From a checkpoint of a small transformer trained on Wikipedia.
Architecture: biases, tied embeddings.
Each number is 500 + 50 x the weight over its row's rms, rounded and kept within 0 to 999. Layers, rows and columns count from 0. Numbers have three digits each. The size before them is the row's rms in percent of the matrix's.

# up: layer 5 MLP up, 896x224, rms 0.192, rows 361-420, columns 0-111
# down: layer 5 MLP down (transposed), 896x224, rms 0.0501, rows 361-420, columns 0-111
up361 098:447625569434545528491470577513463561445427476457467445493523512414543462593530414446504500546578497530533529497503470495496494520516562516440461411450485557437431470535529578454554473472450489470439528399621428596472566458482548511505471480498460483477497431536490488477572586483562534434475510443489470514526480472528455550582578478482
down361 098:430502599524471562520458480486450501467427478522360490471543498416512501502580491345427528518548526526521399526460457535510555528517592498486543467488597502601423566570557509537475494462404476499519513468459523514582462579438359490486513513521598507424574486533544538499456508466575534601478564453512460491412529489524619531554424425535
up362 103:576568570497571468468416575539560481607505606473557605462568468527546465481526485475525614489478505525552399532486471367490513491488534542517422420605508532578532540442507553594597516503492486591447532574509505422471527568472526528473533482505477493526428508595422495445473405471523423499455585452455535473471453443516460443526518508480
down362 102:507515502470517511455538558525379478410560560458469538621521542489483482549479470468519447530461469610504475510552540528415544469442468384618494482465460440505514439510444554489506545466519414541489534567486509551555509492522556535513442487514500458678523442492545487440525482534523334506515489529493511446527450596499528556536415552478
up363 095:525499483451570454512468475470432506478448554467476411479548491614459548473421474388411522484506402462549523476505619483510460524551459493512519489522594593518534481414441503543483441555511472479449467451578493558435454440464577473483381551474540472548481499454422517582580521501499522496429538493466573461500567525489498520542393499516
down363 101:505563561480491495430612439511452579402544510545484555553429523430499530426517558468539415451579540510468506435517534513547497551554505521494451408544463475576553438543556502475581529494511568508485560428524464502552487470493512540464526415537499471524540494482506457433479519482417583428449568506457460552510496571489466433488431535533
up364 096:488544480568567457480585422427538493462406491531514555547525494495524471508513492619479428540512422493491537529574527473554466480434523560469462583526533541426563531537497392472448542468527514556435547479528472487417562470509534427440413541489557557495514522477550536511515487550451490562440495458451525445553470582580600479451441497505
down364 098:498443500544455414509484478416492521498422555429381555485438525505593515438499521456521506524540570439443509505433485541490505537548387536523397502473457465447428451484441520656534464469579515549475504549552597609574521461482548548434527550500471574538523523541493425388461533540519531378522512556520460427478419559421511506525440496520
up365 097:524477520527451469515576464447562499503457520522453565509443603467572507556402559423520440533512486460561538482505521532576416481504517352453522514427504469469549456566502482537410462504427420430549494487509393601495569529490534424473362507489509411552571470468437543499513573419504505515531441488548503498490498445499528481512436519486
down365 094:490464503401461504510498503591559482540479523542529472477397510492547503542481460542421475448487553465473426449549557496551435523506529476455505420438520608493511435629497440500460520469528423470490474526482517528429601549564548428442504483558541462467498440559461509473554511522520512593493503557547425509449522504530427438508441593506
up366 106:444533499474556541573516470556547532460461529471523492459512443490500588521448463462404569524441462440476495509473518403536429580450522465523514487479513521456568406421529507400466547469609568497545559599522443491459543532554508538548596527520458498407526439560513550527555583444490490431412521571513475500515529543493482552591449544490
down366 099:501496569545483509519499535442481499538490610537415417509522521521473547433547493510603527394437414514552557489524412474459489400517468446495533524554492550508560469581427546526576525520464501587510534534503625527426434470524434528519476472489493582487470511571394430423517521487476613584357461462527473499533495499529531546431454463580
up367 094:524431553529445456572489462512475505535533496476490564512475611489447574506431485453481509458512498658424569481491530395583441432470492484522514467609526527496536520532463589433523503411503556589581493525533564476463496533525472393392510463486437516480493482426558543578518547536529589492471472552511451550455469515491492585422501539496
down367 086:440427495531511446488545557510492479549537508570468448465507436552491491502485360511468498497533491510479524421487437507478483540488504576404518529535504555436612461589525468485559525543515484545489498513478549519464574498569597573526474513515570568534531559455469564439558532532497663445408530517593476524452537611478487582497491520478
up368 098:559462452579514524429577573558518509450479488532431456507510455500517405494465508498496398501538500621402513529458625521468492505526586578460447603519527551461453510557536464545580559457538542468408526475486502498507355444436491484491464537421511478554443523518572476489492551539443629431358433559505474490530428438532540471436604444455
down368 098:445525493449454638544533524507536613474510558455482414516455479472536504489440689598532438491469423505584528466398495514413386486521485511527513545426485495595509485519518465458521461500508507457523440562521485555565470558525500423538587521454445529546574542491509442498431533450524428596486474479500492453574485498507539488438475505566
up369 104:409618551500503539485436453500466554425544524523500506521534494528458542577479528411454526460494399455461497541499511457493490500503478442537546416528422517528448465380559510576524539523462432494512531642472528534461455532485540462510480513471505595563464481405462482443533564566492533519489497380531460514469523612581415503416496522413
down369 106:490499511461459416412419492533556498464559452563586440562565527556535571543499513453560518492525545560467508470483621490473519576561517465439505462448504482463508442513489507464542558393518474542502515485576518406476466436405467601424494468444523523617494522544441472485510551524467543432402530511443463506472510429480495440471534493551
up370 106:413543473531569573495438588522467570436406490500601509437533451533446565502515492490512464463497630466545452517636439467468550526589519530531433515424564497482549510451478473465615453503506489429508516556506469503520563486410523549502504494484579566489509532482464489477487511485482550477431561550541438453522472482495543503487481538504
down370 104:524518547489498419430490488463499462475512457467490538461522538483494303492438561433544469488381501450594467534529525588546568532459443469477392455470532501480443557471450470445466523497510506519613542521450467492506459536554440444506521487536564429456395503599492580534473479570559518430502585569538479453518537432515548522500561498526
up371 103:469450492539429555504483521546541464541520548409587545450431502571490547508554567522497519414519434467480508458490432547418558365454545494444562524466447474471492424567470478555476541394514465573518492605475621472493649413516464527415487513455540463508485438515606544530531489528411518520500448437546495527515406563540521457501486596517
down371 105:536452436504493426471480502498482515367433393555424506549450595513475525430464523442517456519471559517515562441473461588512511445572436454468507466444495600508562554465484469501488526528540476413507492468594445444538409554526424468456471503483485545578526458416529556432537434485498548472436577450471479558475570500530499474513461512528
up372 097:449453568520515486528525549428414495526552603415548471621444581576599485492509429530589524445501410535435563515416540547506566478499622466485479507553572454388623534523557569549604509461462491473429539483486565525382509503568516490488520452489494460531460469412535410562509593505512421449471481552549587492459424456485495486515538523500
down372 097:438423536516479532512528448549537469516472552505600487378476470533524393559563496465546580553557517544501453477536504563481465376514447470521501372419498642480455508444523534535453535589538478502572514436423508519471587498505529512561487579546546579506502535514448517520466509483521478526467521436526481558414475488456428480644535454482
up373 100:406514510521561576479450603498559480526496514452455493448561599599551522565549444469537553461437500507605512576517551486392513553441462579484496562509535490470499527533399499428466565403501549513514507541487411504576439488498460460515503511581661467461471499533535526571557452511535464525543576495474581422475515606490408448545438420517
down373 103:501464507544508426436519570509527452489515565472517501543426454469570577450436495417476454390410490425464498556487583544531527531512571514496467466469440474492483459413481432593487491600505593479513496508504310463529521399402450527445630475495506542469585541509450521492468497592540595486601511525465522488485495515504493497460474455532
up374 105:514566420450534461520472444503553574512471571529463484526501463486539515425558472407424445482537545436473507592506549470530481510456509429568447482613482625530551504517529455515647466547524508575402584449456546461477554543434545596586380490503587472475490490514555588507524485558513543509554477451514447480518417502557500479494542488500
down374 108:456515501506575463579462499484440567471529494518437554594573482422526548569440447459452523490508500581467523465480544466527455573464440443506499543515491480460462502563478407532597503499431460470429521577482513384433469500437503463509480473509530512466577610557442602460498469439464511519617502473561646476528547649518557472528551485455
up375 107:539581446413547471498532545497507533556545516467520405472555469546497491522503484461434446478448355512609505463462483537443559464476533451478421460493540470534497569535561493609580544459499512417479503523448543578494656518428390519466522492485480430551601504506455536475497503485510533530416525461645392530409515494478582486529508510541
down375 106:577482432467563536491569499557489427459522450484444446441543450502428486490424498612522504499496461615473530515475451564472542492517350578440588536491535457534471506584505526502460496531541520526480567426578514554538504409425516497417540529552521387497510543454518526433584427473526534503506490413650515434593489443524433462461477505511
up376 104:555463451504606504579470488494408488551562491500484452549471487499541548480450523498518476494515553511550444421366510454515564452552569440523491473516354534460613513498561535539551526576440564464534529590472480389444452599468494482530464537511402492496489476543484581472484399568530517507452556514515477567504552554455594603504521439558
down376 098:395464543515551484496427545449483451474483520521510556497553456531476506585473439494540572525557434502430537536507513466484485506454469499526511401587490619528468425475510555521468491466445479490544493541465465477490515474596551571526470489531500491438604634467589446454597585489437550468503331418484557466504545567506498366542407562552
up377 102:501476564496515486450549606409500545510567505512464394608465406560501514502477524512501466483531498430472560406485523439451492500485514555495395592506466450536475533490555562552521598508606515415530509473516448584472580501501561501504551532406530407517520489507456537453517461405466451483551557499579419404430516482493551557579530485465
down377 109:458487533397459490565525503553469548533521488557551610451529477507477523524544422397487404502429410476461472520447539527515464499443510527598560507530531462470541529600506413502453384481444567433532458511493478571565533497547527496429428489483419499492552599440474551474511575527496504474562464464569543562560471505487467445513517413464
up378 092:468568517489448514550418448412604505517439461506512551571508453510561541604413512586493526448422487453458471503422538540518463459476531459529502457475464493531453546620501517532510455488541519527543503500493444454517572488428573458493528456434545362475589516436490485613500388417580567550506499490431438521558382547483584528442532541501
down378 097:503495476533446530469539525441537492500506430478522586473524404539592504473553566449468550422500507505553524475512491489500467541464495593544525571608396439511536604557458548468448521448503470584490517459455553578438509523464507428511549509374536470454511529465485457516486454522489470557465490488503446515471548610480424488491532546391
up379 094:446496589531539442496480534565458482491536495545506412482498548432545512478439472484468500524426455520482510512500484514417504392568545513589458611530512539479461443538538568533506385495467420566498533592471541419366467564499435457508462447481485571470487450449568481468544442520578533476490512461450528442567563571423580452575563562457
down379 088:461531501488435514530470477476557514394502569492530475516542432544526501428454572474587507499452538533519432484567482491479503564535401373445442481513399431427468524492462443559535519453396476539607417451520415505534540444469574502477473533482612472414512490509518481621501447439489522471510510476485631453550530469557471490500523454579
up380 098:560457390438499539471452571502581514595609442448623497517547534453473538477464506444539484589463438466524546431456519549507459515564447569486568509399502470593401487632432452538553515509516596500512507466481531575528512570573446558492459455488488512589436539508515519468497534517535472511513502606519457465570357428576488539454515521487
down380 104:508608570544510507477583463573519404466550553452526525517450567483559473484466524546466496452482526457551574536549558371496467452572518526492523482563565530504532493611495448489457528530445507521466502531588527533609474499453529543497483569430537594495485542511429524409478475482525472559520471504459489509515585481543488516449519514510
up381 099:502534500455504504499573527503448623534486407552524478528471614541512430527447488465485391436498596518545554523417527399481559442547526495579526473503516513442552466525566438442528476467489527498465478519511559630557450479512480571511535549557547444484442495501516423487418568527414527406445583419498496401381566494550542460526571516544
down381 095:422571492643431495463456476402518519387506541441513471515581493440478468488477466538530521573503530513513484495559400540508518502369608522415518632448535485612456591511452582449478488438455510512507517531502404486468443532560475446567642530384523553543533582475358511402545474472596480511588520449448533525426490458488480461499462471445
up382 106:530454431485523472523441528496510516531486465514491521415491457503592602464430404514476370498521459507580471509419544562565448485498592509540489398550459517507481521543513530479460492500464563520462535492422430569434475480515426492461492554519437504403476524477451548403549484540479535447479496511463480422490578532487531455535395504493
down382 103:512520507510485496463469498510620548452462481510528442525503524513498558462507475475542530499539579472420454530379530469502571450510506551491541520586487511441455508503486487539548565417439491557597515455446523460510466547558585571563431439431531464511559524430473532516508461541463521525572508568566476546442547449547474450426411383635
up383 087:542495462668574518484489547537492481483553459549487461473541568515554542511464509482474558465465468480520522507563537543491487569470507543491462434502568508530502528518513384453538395488461561469495484490467508501465521512559562467466445500459547573490431566474560446577496458620513455542595472533503504502425447447553547501489460553515
down383 079:432559549435573472555487509455487432412548584527472462432587416562454419570471421456483449588548480521545472432539472421523439585481498408462496469556540508467551508507462512468417521466495521482471531409570479484484417507519506572485473416470467564550483447424496492531577508507416464429523554560510480538538479487510491486482413528500
up384 108:409479518488437407455495522394608551479521419517564515517513506503492411547490457466473511344459547494556442606507471498522325457496471578536558569552538546423511476492490436530524416485471551579455597552545508443462569468376430600394492532453584480516503516587518533518517442491495459515496479477504447495512519447450579542480490473493
down384 110:524443448474446456531488463434538470467520467503525417576517444590498629453480524524443517412488514483470533471496433552525492522389490528496500543510495444572486545515458532512434462556478519483468423495564477436509472527433496478476536485543416527468521481469480409493524497405522535524524568497533520442513521505566501561459477435475
up385 095:545488407531479477490522568493476453487423505526448562568500457433491546480475642441494492415488476445474501421468511526587469475542522473487498500442496447530522399576441508457586450519443634554473488520630422422521570476411468491445528391491595465501558569552511495523589515477524490509430447509504551473493497492470547554473535512478
down385 093:504498567469462611496508457562509544572368544539497547555497502505469547435531499519500465536553430579579490477478474458527512510466560511495462562458572406559418494532516508585420518509557530507471551476513404587625447453471449469469513549542461526494439525568614649504545602497471454541511519537399540470498579437453464506508485490529
up386 096:462418506518477667450521571550509518489499488471470444411450480553503462447571425508563529546484507448490478455569539527528447512545537408485544533479547467570487561493477566547530482584447527542551434562448468492441394381528464573553542497515486512482470397533503473472459462527569491475433485616493455536454445559508463535475451492475
down386 095:519526543520548393533580512534429486472532554495470467428507629503508495496473500467517555507396387482535464562450531552428500467526469529582453553496450540482476539579474474518453457443412517520495419504523551540469494569460479459473441570494506476588521566459473591458498571563536553441490535504488482491573519560503490497475486548521
up387 097:557520452466528486447451495484466421504533563460439511486451515509527558487436606522522562439565549521554496622503458416544522552588605406469365545558564534410576483489505384414464501552511445531568505612418410416504545493505498430474506469486495440520491526553570407567493556511553500460491513527477528523523489481472518548521509511434
down387 095:484499505520466485568543424485490483427624447548457425578421503421481437489441501427512502554455544438536455504542335566467477495505531540523502531596453458498439422481449465622559489491520456481467517441507500514633442613573506476515527517486527421564582439518421514512415527475490479498522526485546458498487518545438477555513491561492
up388 100:496499418448473494451508605586555515475513627536576510451477485566490458461420516531465503480506476478467484474578423458513470476399487454402534489504462519532550518512517423597573496487571523546476510491579481423503536448415393540469442582547513516513525520487520454543570471465579448539499576542470463429514585520501459490460467531498
down388 097:531534443522562453579536471413534479497500561511485461367507453513533449484472485603537461497462419526429449447490470453467495476385390467539511526486531546536480630510532493555566573480550484453456562495520474462512452435473484445460606547596478519477575479454472466506655465434489598522479517445415496460520474545554485514553501552481
up389 104:451431499465564497524449529486380513519516503414453481510467545506520458469552429490444487479458500570524442519537535628601530473513445489442538484442480499520511542550531519502617432489445476453470586502414492372520577497426578529408519529457509434566442546569463575482514453637545484498577474502517623471467466465449609468500474406470
down389 114:438579526415513514453594490541433476516547435491518552515537520477459445526582596460420583480532546434605539585504482483402587482438591503422516480525494471465450435459518545516605429525464505455494507473442434504551465470545495498598561515431444496469461537504496517564543546503514437485477493520441548448548487429505495575537484483399
up390 103:529562576567563525504529540495516468487523466459525454529545465509467454502442532533504490418403476477476472614523492467550503527431526580504472552520462538522481562523531509526425483477519483580467446542585540585528477498526520524427549566494507572510504491435551555385436552442636561489488576547512502595547408487491495476461518578567
down390 105:473524609447457568438483404570541369465551478420506507561496390438477616426531575551531502541529526518553490486416459578514538495496494471541486501420536530584479513603374530434431453524562433502499432552505475493407589486465467501529537477491507441638570430483587548431519494535403481503548529529556459467414478449505562501504508532498
up391 096:420576595511517484509544457534519451502463564447498495531415436507502503502502526515555427626468478497468562530543479485489459444517506564523539435514476517416530436477603527535491451488522472562556625534527489481450556485539482542460513459457574463517468486455499448490375398472483451554560474547544460434570489463458574500501491494443
down391 100:541611529405516482579387564486525448513484492450497535452515533495512454532509492483500474531463546464559563456550553434512483555587427450527542439495523425486457447589516494550390468476505561522411607600465516590432548483376443499403572489531469475519502466465477463410513453507542570613528599498459458524478474447480530486562527577519
up392 101:414548519465527451545490551510436550539531532497562458493596516400438562433473502551574516399438458555509493477479430556494490454497536484538531550375495477503533498584525485547506503422476466479545467550484682531507436457487411434513482447513439474499469526411513550453457481560595603495454511486464492564429490518481522524516565374414
down392 098:509543449462525488436515492531461457483532529489461630527498562562556471424555469528429446397490456460470442459409588471552522522339502463465529448493581549587585520441497600482487519495514551514465460499528487547489590459533564458529504549479553524531588552473426548556508521530483612501526515470530444530552572527505476433481462453566
up393 099:459532494449524485492613466496507531437432506505544543479468481418521431542519528422493457520586525495495518503501555464458525466592511465460554475441501526430537479564469589437536634510577410516536524411435450503462498533528593463499621550412474533510440514481530444517539473553520450558504540485498480482436538491404540510506385506554
down393 094:520514476515533563502508572485487489470433521471618429508443568518514490495471572494503524557548562439436481536408484493464450481505490495461458380453486422534371523580483481556527468576462492540502449518343498527469507530536447468549547490512542423466496547632581513502454565454518546514548504501537505442474548492582545464461559489485
up394 101:477536510435488506435513512547460559514543514356470492500376508464564508513479403464461589459512459522582494431491542426529502515416460448551480560494539408493564543435498564552463560569620519508531481476526544556452468548377555533548555582514489484477393443590505431592445562519531480465505508439409459555561592562510548522533501482383
down394 091:457501445427577507511523493556528520542539489442477436562491507535472423514547513568588553560531495477447516521471522552489514484456451493458561480470495499564427430537522562437579523463543589452521495541519507490567526547526476513497407496499524497537503552483464577524577501490524448430517439491444417527447449458423474524454507466510
up395 106:430484428536499540515388494462452509457482459452545486478483486441586547443523529435472528431510623513506510451525463426505515566466500497483479452604471445505519482477498419423537492598492571462420416527574490487441578492510494495502453560432562484515599505499483530550511555511524527495444471575551479489446477537632475485591604452467
down395 113:461541463515417410550538521485493503486494468448382540483479521490535437517598491437504517500436478519611465484488491520568498465530519591544511509454461572371490529504538583515548495361505572519538469432457505551509425457530479530489490521566364573522472403523447453529556585484493548556524417505545478528488502450361462513442582474435
up396 094:573435498466419577434626498470487532520545485601378486509481477462506455450548435481457565572384571493495488529546501399474438474490473597537510535441528505504557468490533460537550499496414571557437461567464589414447484523493503463583429500522509447491437437495530481516435547489553453526383377455573509428573505518503583479446416524560
down396 101:509573419548511437461463539535527492463554488531419545531524575564487502484505483518551513462490493468520549499589501474533480445450530530531576578447439482455578482384487488414439544515454492472453510553370536533460434528412553492554508418466556510502499562455464503493496468553472416601501443556478475549528522512505527501489510584453
up397 095:466562417504502501461584449569514543443465460547527428587461457471507478574460526593449549517528561466516536513581458451522492569493480459495443597452540449533593491523448435421567546560566507513521435506491502550403461482465554564427330479595410484555469491543561567513509490491536563396477502406489554491434458548570528499563462503465
down397 091:439501449502386463528553572502496510577599503539553458526480542453466400523533470455678482549556502478518455475532539555493576491507427566449544455475522462515479609492484507467513520468530508464509493511499570451456478440516485540492376601483535475490487486520567443588465489370500566523586481397484382459494375460485523530405476459471
up398 093:484528520536475640564503583506517497469509478504516389490538522544516635523478441504523510472512438564478467535494491554441498464535423479461530549375546456382483511514511471526472487480543482454463430546515448498477480651470429504558484504469481463490521521553466500478524560560545433555466563459454451597597471522488423450453501469644
down398 093:539449528519497528404481471532473479498487490447524574516496488448476496494512468588611481476463526513502545487541486442562419457510461586436469582630578492449457454455458464478492530488486445415464470403415475481599484501565543394508598473428492534475508507538434519514462525479487467567566525562532519473478433501463515468485563514499
up399 100:515504449459483464596487551484515454508528448522406428526519439510502448546497545552463546411463485452605546507525373489492476564517542519502468496507528566453511517467498440499503400625436417534490422516520549501540377457424488483424477516405481609499529466472498498517462517550610590582380591516491443520426565473517508549475526451477
down399 109:399447412519493504497542456493573574466450535523464512516405469642516456548466475585437530478431430502616559547508468524484545567477465532458496402451512530583524505534490520503444493582443482443433555493394592522413510565504479524472444501486510439455507444532556381528480529542531581447502493480480592489515526445478486492548540558451
up400 104:422532603530458474591463496451438451506594502430473447522463541545538445610484479503492481566552432584487559579489450579552484548599516440482462399591535602499554558418467466486494496448482416575476552551515498593567491546457447495599438491539498474561448488437543564462609386526494483404393486467568526412490468532557511495429572517508
down400 104:496480472439568505493472547491502489485479585469455413502532543539561567552502558534457548466583451544554480434440584468550557505515498451506463487520462569514499524440607460573515542499481451445473422475403482494421500498481489572484564389571516456602495482537500522538555568501494499428545506512498539604557590466539616434408514496480
up401 106:462506484496555548575506508537564563545422437452468503528538505542451510458588554511521459550546632550524399509505520444508598448499577545527560517513547436466504543494507430438508443533568498487437490431544533521490418401379490473565450517499549513561504432533537522511474423438545552518496371462445430466496465439538489572414577446520
down401 108:547565533471607461565501435477469456561555526542542480378479436484447523474542478497575538545457346499464534500568437538506524499511428539528524411435498389555451454490617477505447499514539475495542456503487430509510513411486498378557514481449477536568527582492524509568448398426526478408398439528527463445519495568418531418522537515551
up402 110:510497440546518400487468411576397508609503576527506458496532468516538543530445425433545583476495618526496411492486485551439556509530551479436545537634477480501511494562537530572548500500516479536438495581481584440546488527520450487499493469404519553544584525489454548472516440488587410501582479530555507382439467614530445482493602505493
down402 103:543453464375472573451487454558464493489475496571541402479516537553491536386511527552454403570426542557440438515449486506565563526564551559493518476592549486637573479495470538493519455461486545453445414430489472460381496549521540557392443495478526504387458466529435457492563438540553452565463494453485473486464539402550542419458529609522
up403 102:457519518502550495494626488415506544593562574382512476574449404403576484510449493539544490494463441584472549450533484465557495571538500525467367525507510488519495541672462528503524546566417456520504587470457533509505479461509510424503595413547474542569462496484433607570529466500580465462537462516491535514464400527462501500487509518488
down403 106:477395486562566587447450484558442475520502500508487516540437530468472551485565520486623509471440583486516519478445492471524501396443443464488539497445549515406488524544406511480494522514501499590465588552422525522526494519476547457456536563533526455537460470489601538530487564481420399488522568525484544463451516449539561532526542411579
up404 099:579511544515538431629452455541485492547471510448438559524492455489588485483416459488443531489456565453513560555453407455494541479556438519434532538518504496526510527544525493538548585572603397521561476507528573611509454507473500502489592494470476491484415459497464515513521475649518460452513521476480459514442521507602589509443437482510
down404 098:540448553477531382455515487469525498407483581500488578532485539531444437513447434436528548505514566601562500493574557507508460504450575461560473533479497577541455573541447541493461463561425431464547522476506468459491514454505427500439487581490500525480421466494446471587495511484451425531543457535562508458422489510488495452403520582490
up405 099:488458519479592510548508485427440439522458506431399509545474507532472578550495552483457475515546484492615490510538483429413478440569509495555522476566550526421535534453474445467535450493627623450547515505522535486541564527559512466413468571590606536502408572448498460552478394514480466452524516531556543395475430578516402561552559458446
down405 095:501450437542482465593490531613461484608423476475499357460579530552552508533511474501572484513471467516407435536502527535473543444521397578480499474528445445505445432430539581486486516470521558479435549559515526531556458591452552492423554414489471536412559551448545506499539551538568633492475476484481497584475491572434500575452501557612
up406 102:530580503570408558467553574477517461442534482480461446539512519550441569492453538479507471418636520557455471460524480509445430416427604523456464446542449457421466535489514500435547585478522582587523558440510560567505467536478452498544440561568497485560497505439444552508548463560609517511487508435546472552538507525404403459504395473460
down406 099:514485500551472457471509417494549629561402524541633528445541432499504611455475492527537591461428534529480524448465473436541565525434478481474519495442493563520521574493522604440411459544470552524478521560469543485453443553523527518521498512492556524412559577550509466494538592477418507532505454489472479500467468374546470499381587464543
up407 099:493527500450360470489566499452519485472511547417463520518428524547496573539466443467467443489489558448540451491444503522541442545476480448379515538473403429436468501513467498397498460367550543606538632518478599499480488389541487495563571566555610491594584517507538478538486469514505496545416427475504434483540441479541477585541564572442
down407 095:493513434427391452516411449571452477529561537377454485548534455450555569496460495510517568564399487454499460481506461556468544513584461506493532578490545536449508451416455412530480506564496616462502517559529362525537521549491440551509625535488442510468444508446560474477463507510528562540573542554510591423453491595585593528459501379496
up408 092:511442449490531495475415504497454478510479526457459464535590462524456470562444517487465451541410429585467495565499526476619478527497561552546523439502441511490509450476406506535573497407441464607549577377593480545475502452514528415548465538415478582547588530505568549458551471498500498509429566477526571488504578487533542471574548400582
down408 094:494444503479433493477539487465514560487505495475480439462432567519395539517469603497415559508550493417558640451557485556416428449542514463459547557453484510441557548588487521560477449559510462532513570436438540513539462536515617554505413520442462612562539453423506523486450579528536363553582503463514490482483390426453534585459570547465
up409 102:413532501491536479459523580507513427443559477405449501456578520498469505576553560452612556471567453532529544446424430506407404503416465331524452568455564539447547508517425456434610507472499467563484535544505479436465455539521425538582580442483609472537530516557447406467517455497579449500578414446614535498426520543496484533529418430562
down409 107:542444508497484406520512477502506456447459459518386484476505509541508475549514407494515510564559485595551591526475522553401538466542544533437502484561561576554546534556526535528413500588480455464489496444539442487409440430517544375527460510519561555512518528523572549537538587505432463530530512540500474468409404495462541355504533557514
up410 105:462498557525489501533595473551503470628543502461466487541465461407503651472420515468513557453504501473579458564500565461513407513535412503517483563530453564488488500470489483535486564556428437515492522655578474507534559487575463451461553504475532483536476428472473450479475524426486503522556512400525485576521558493549610504522497462634
down410 116:447505561520449509485518573501514499480524470566509438591387429460455520493461447523520454489518442526524487488576507434513446598433509545512508458429483499498468511450542531450468462498525488499560491489630581514562495405454431422529443518514556492543458479414567496525487466477433474514489497476451566494412556522422511507494475469528
up411 094:403508433425601553445456603585568478440509519609497517424382449541544519553571470514573531464476539518462506490538541461519531450551534405451529550454520527530532432478537536523547574559565497482455494528578422513477479562597606399444506552521516520494503453506485509516547544502483569564485475541609500539535490501522469444314405558462
down411 097:454392428477538433497501532477490528600474442481547499492442439525509502509483543516508535480478520388522485546480418497416463419511455511548577447434468534506434442540503555460552589515457519474504431572478599552466507482520467451561481501474513531524466458520509463529514538534482450414582499493399383560439371584472481565526501502500
up412 100:492465505569493564427638564526494479406511511482532589568483447464564464437510489542435455479470466490483471487468598456522476464494536506483515481384474409458491511490548529533484515555491509557570519368521404576525408435504533463536397450500508448493511484493495518531471503413542564451348521510415474451577540484486458516598543490488
down412 103:489488491520552415521539462485452602480533480523514568461500537508524511500568374618503447485531446483513416447564516495540491490562476443461473463459520470518530574512582471486474562507469473474552541487480362559481566474442552466551498446481478445495541525486558480553597573492623469483403516450457522456443498462388491554428507555454
up413 107:474541504506519527406409477524499539517470378551469517460496547509526608495514483458505493468579615561505463573543527494594588573495534528413536595468498532492508361480554540486492509501490538551476411523512502469518573499503545528565504553498536535467450578532402513456534503423442479519585534488435462451496424475434570426515461477564
down413 098:542448462485547554462514544525511427518457481482461505528547519407514505471443538475427460537568503435536551506509584469532537515570449435448485483470481510460400458420543494498447542481493393516560489463434635567468501504422589450547545467501506511490437413480554530543511458473473468579570465561482512493421560434453497539464491516570
up414 111:419475532466495476453545558500465477566468436495562445578545533481490591506477516518502588359470506450494579486461525530492483424485486448478508472474500499550500482478507526666460477479483574414502426569493496611482580445454489541398517579471440512464551524550544564628442413470439559472510548519497524483529513553461511487401477460470
down414 105:482565438507443493468591439490543474507575495477459462408502544535536501442567480565485534493519476485505489524484625555436484506429423465550548604505532493511451416595502584464500539501522503525466521588535507573512553464507561472441522497516545507523399509611527421438564500485490487555488487499505457430520479515503446481653493518429
up415 098:381464494362497460457600481520542537525534424471576549484581631514519515410399455483527357541478495467566565492427516502563528488500492458408582418503549510516550534515566456482454507537506563502532548456511458487471545442506479477516548524493485523519509463533460507508462537502541579498520488537464424453522490389604640428525507506528
down415 099:463504473526541469488521436587578532515450577487597496469459536573544435461633470431470532347432607583571524514419450566566521416536432506439528460582519575468469515481544530521456345438462457481575397553484476487508515480506554549451438522585480507552528483432449560503551508528503570502428503506433606520476528473519442518458524535397
up416 104:498463435539573538570507529564469423567490526458526533477420545514519519475541531449526504482548424522528400540571527403453433449605436458506397589528511471548553441496522589479548540440523580554458503529490510551500453415562571514559479520521530608575441457449500445453504543481454533555516532471507471471445539476404444543492471504538
down416 103:462501516499507405501529503508461494597563442483505523517520566581517474504529496435546426519481488539481552528434510453498513431495563444459563485540468536528499473512554527613473532506442473428515536482524558443581556508504495491545467551469442459470482521508521523567494453524427551468436522497467341469506431602558528436507480541523
up417 096:478592481441403454634534607471477493518476488505536538445485447452498441478443523459509522487560419525557520510493528442451450509512521493456515522550522562463444503393492489414528519500563499452411533477545492381432561554522446517516429590500532467507668428593523509492490503438415418494483588458458546468496476571529506515468598536508
down417 086:501462512434491512527600452618531534479399501510399543539514558490523505559549578429518458466474518458513518444530558554423514492485467519513541464525477488509442547597500547488528558598480486525417549539506454507579619528518487537526482518452456648462481467444458531537531479580437566493448472545517435482458613422418509434482433503570
up418 097:496622580576416506465523509513483518491422552480485504506447487519470499479530623526484485390534464497503545496576478491413487489475447520515539479500550531465545430489539533531554472479491526533553474504540499445478488387511579482524476619412520466487508510544466656390443490513405587384571523491438519520562525614529473503529525426559
down418 095:519441434551601477550487448533497502467629500606545472475392428527558532540520466540466549480522494550497529490490483515455533421494554558491511502455440461490480518454480468545447504491555533473493574438435484578475540600505529436461491418548506435530446529488581534497428554454455581546447468499507578506545424470495400514551510511553
up419 109:455473528518439468508537540476442431499528585462460515460555524495555572507473573484557443484492499434552511509530446522510567510543498454542440524374370494543482462483530552594518442479546443510613442507477480554480379572514567543504490486546511482537549462517446449508463482504466517472550481525525506540468460510488431488606503534474
down419 113:521486442458546499532526542481464447518523507476449498473498488516441574560491528558518537460527518569568463390558346440475512483615499474546423490491487472565478508539581519572564439493452462455536534484479510552515480493549462456527433541536425578411573509469576456436479600503486424510500524483557431565486445537549410517529478602456
up420 098:448486499450565479527512539512501539468460498519530485594581480586517531526452417487566483582485522438521498512606567528538402526464430441541525494553400533423552524559500495446510539527503543519451458492519402510457527541498573548475469559528408538609580436509503514496533474502406447409477515544466531408518538499543451534641433516514
down420 101:509506531435493447443549532457473465479424518503526383501494464446488504499516558402416531547512504552487496445484529400520468480481466547477527438547503539593495544534493517576575476487457571519508465527465499491440519461458498360527551511502535429477468510515431501551466585400603584495599514549507514508514471504494497475518453535421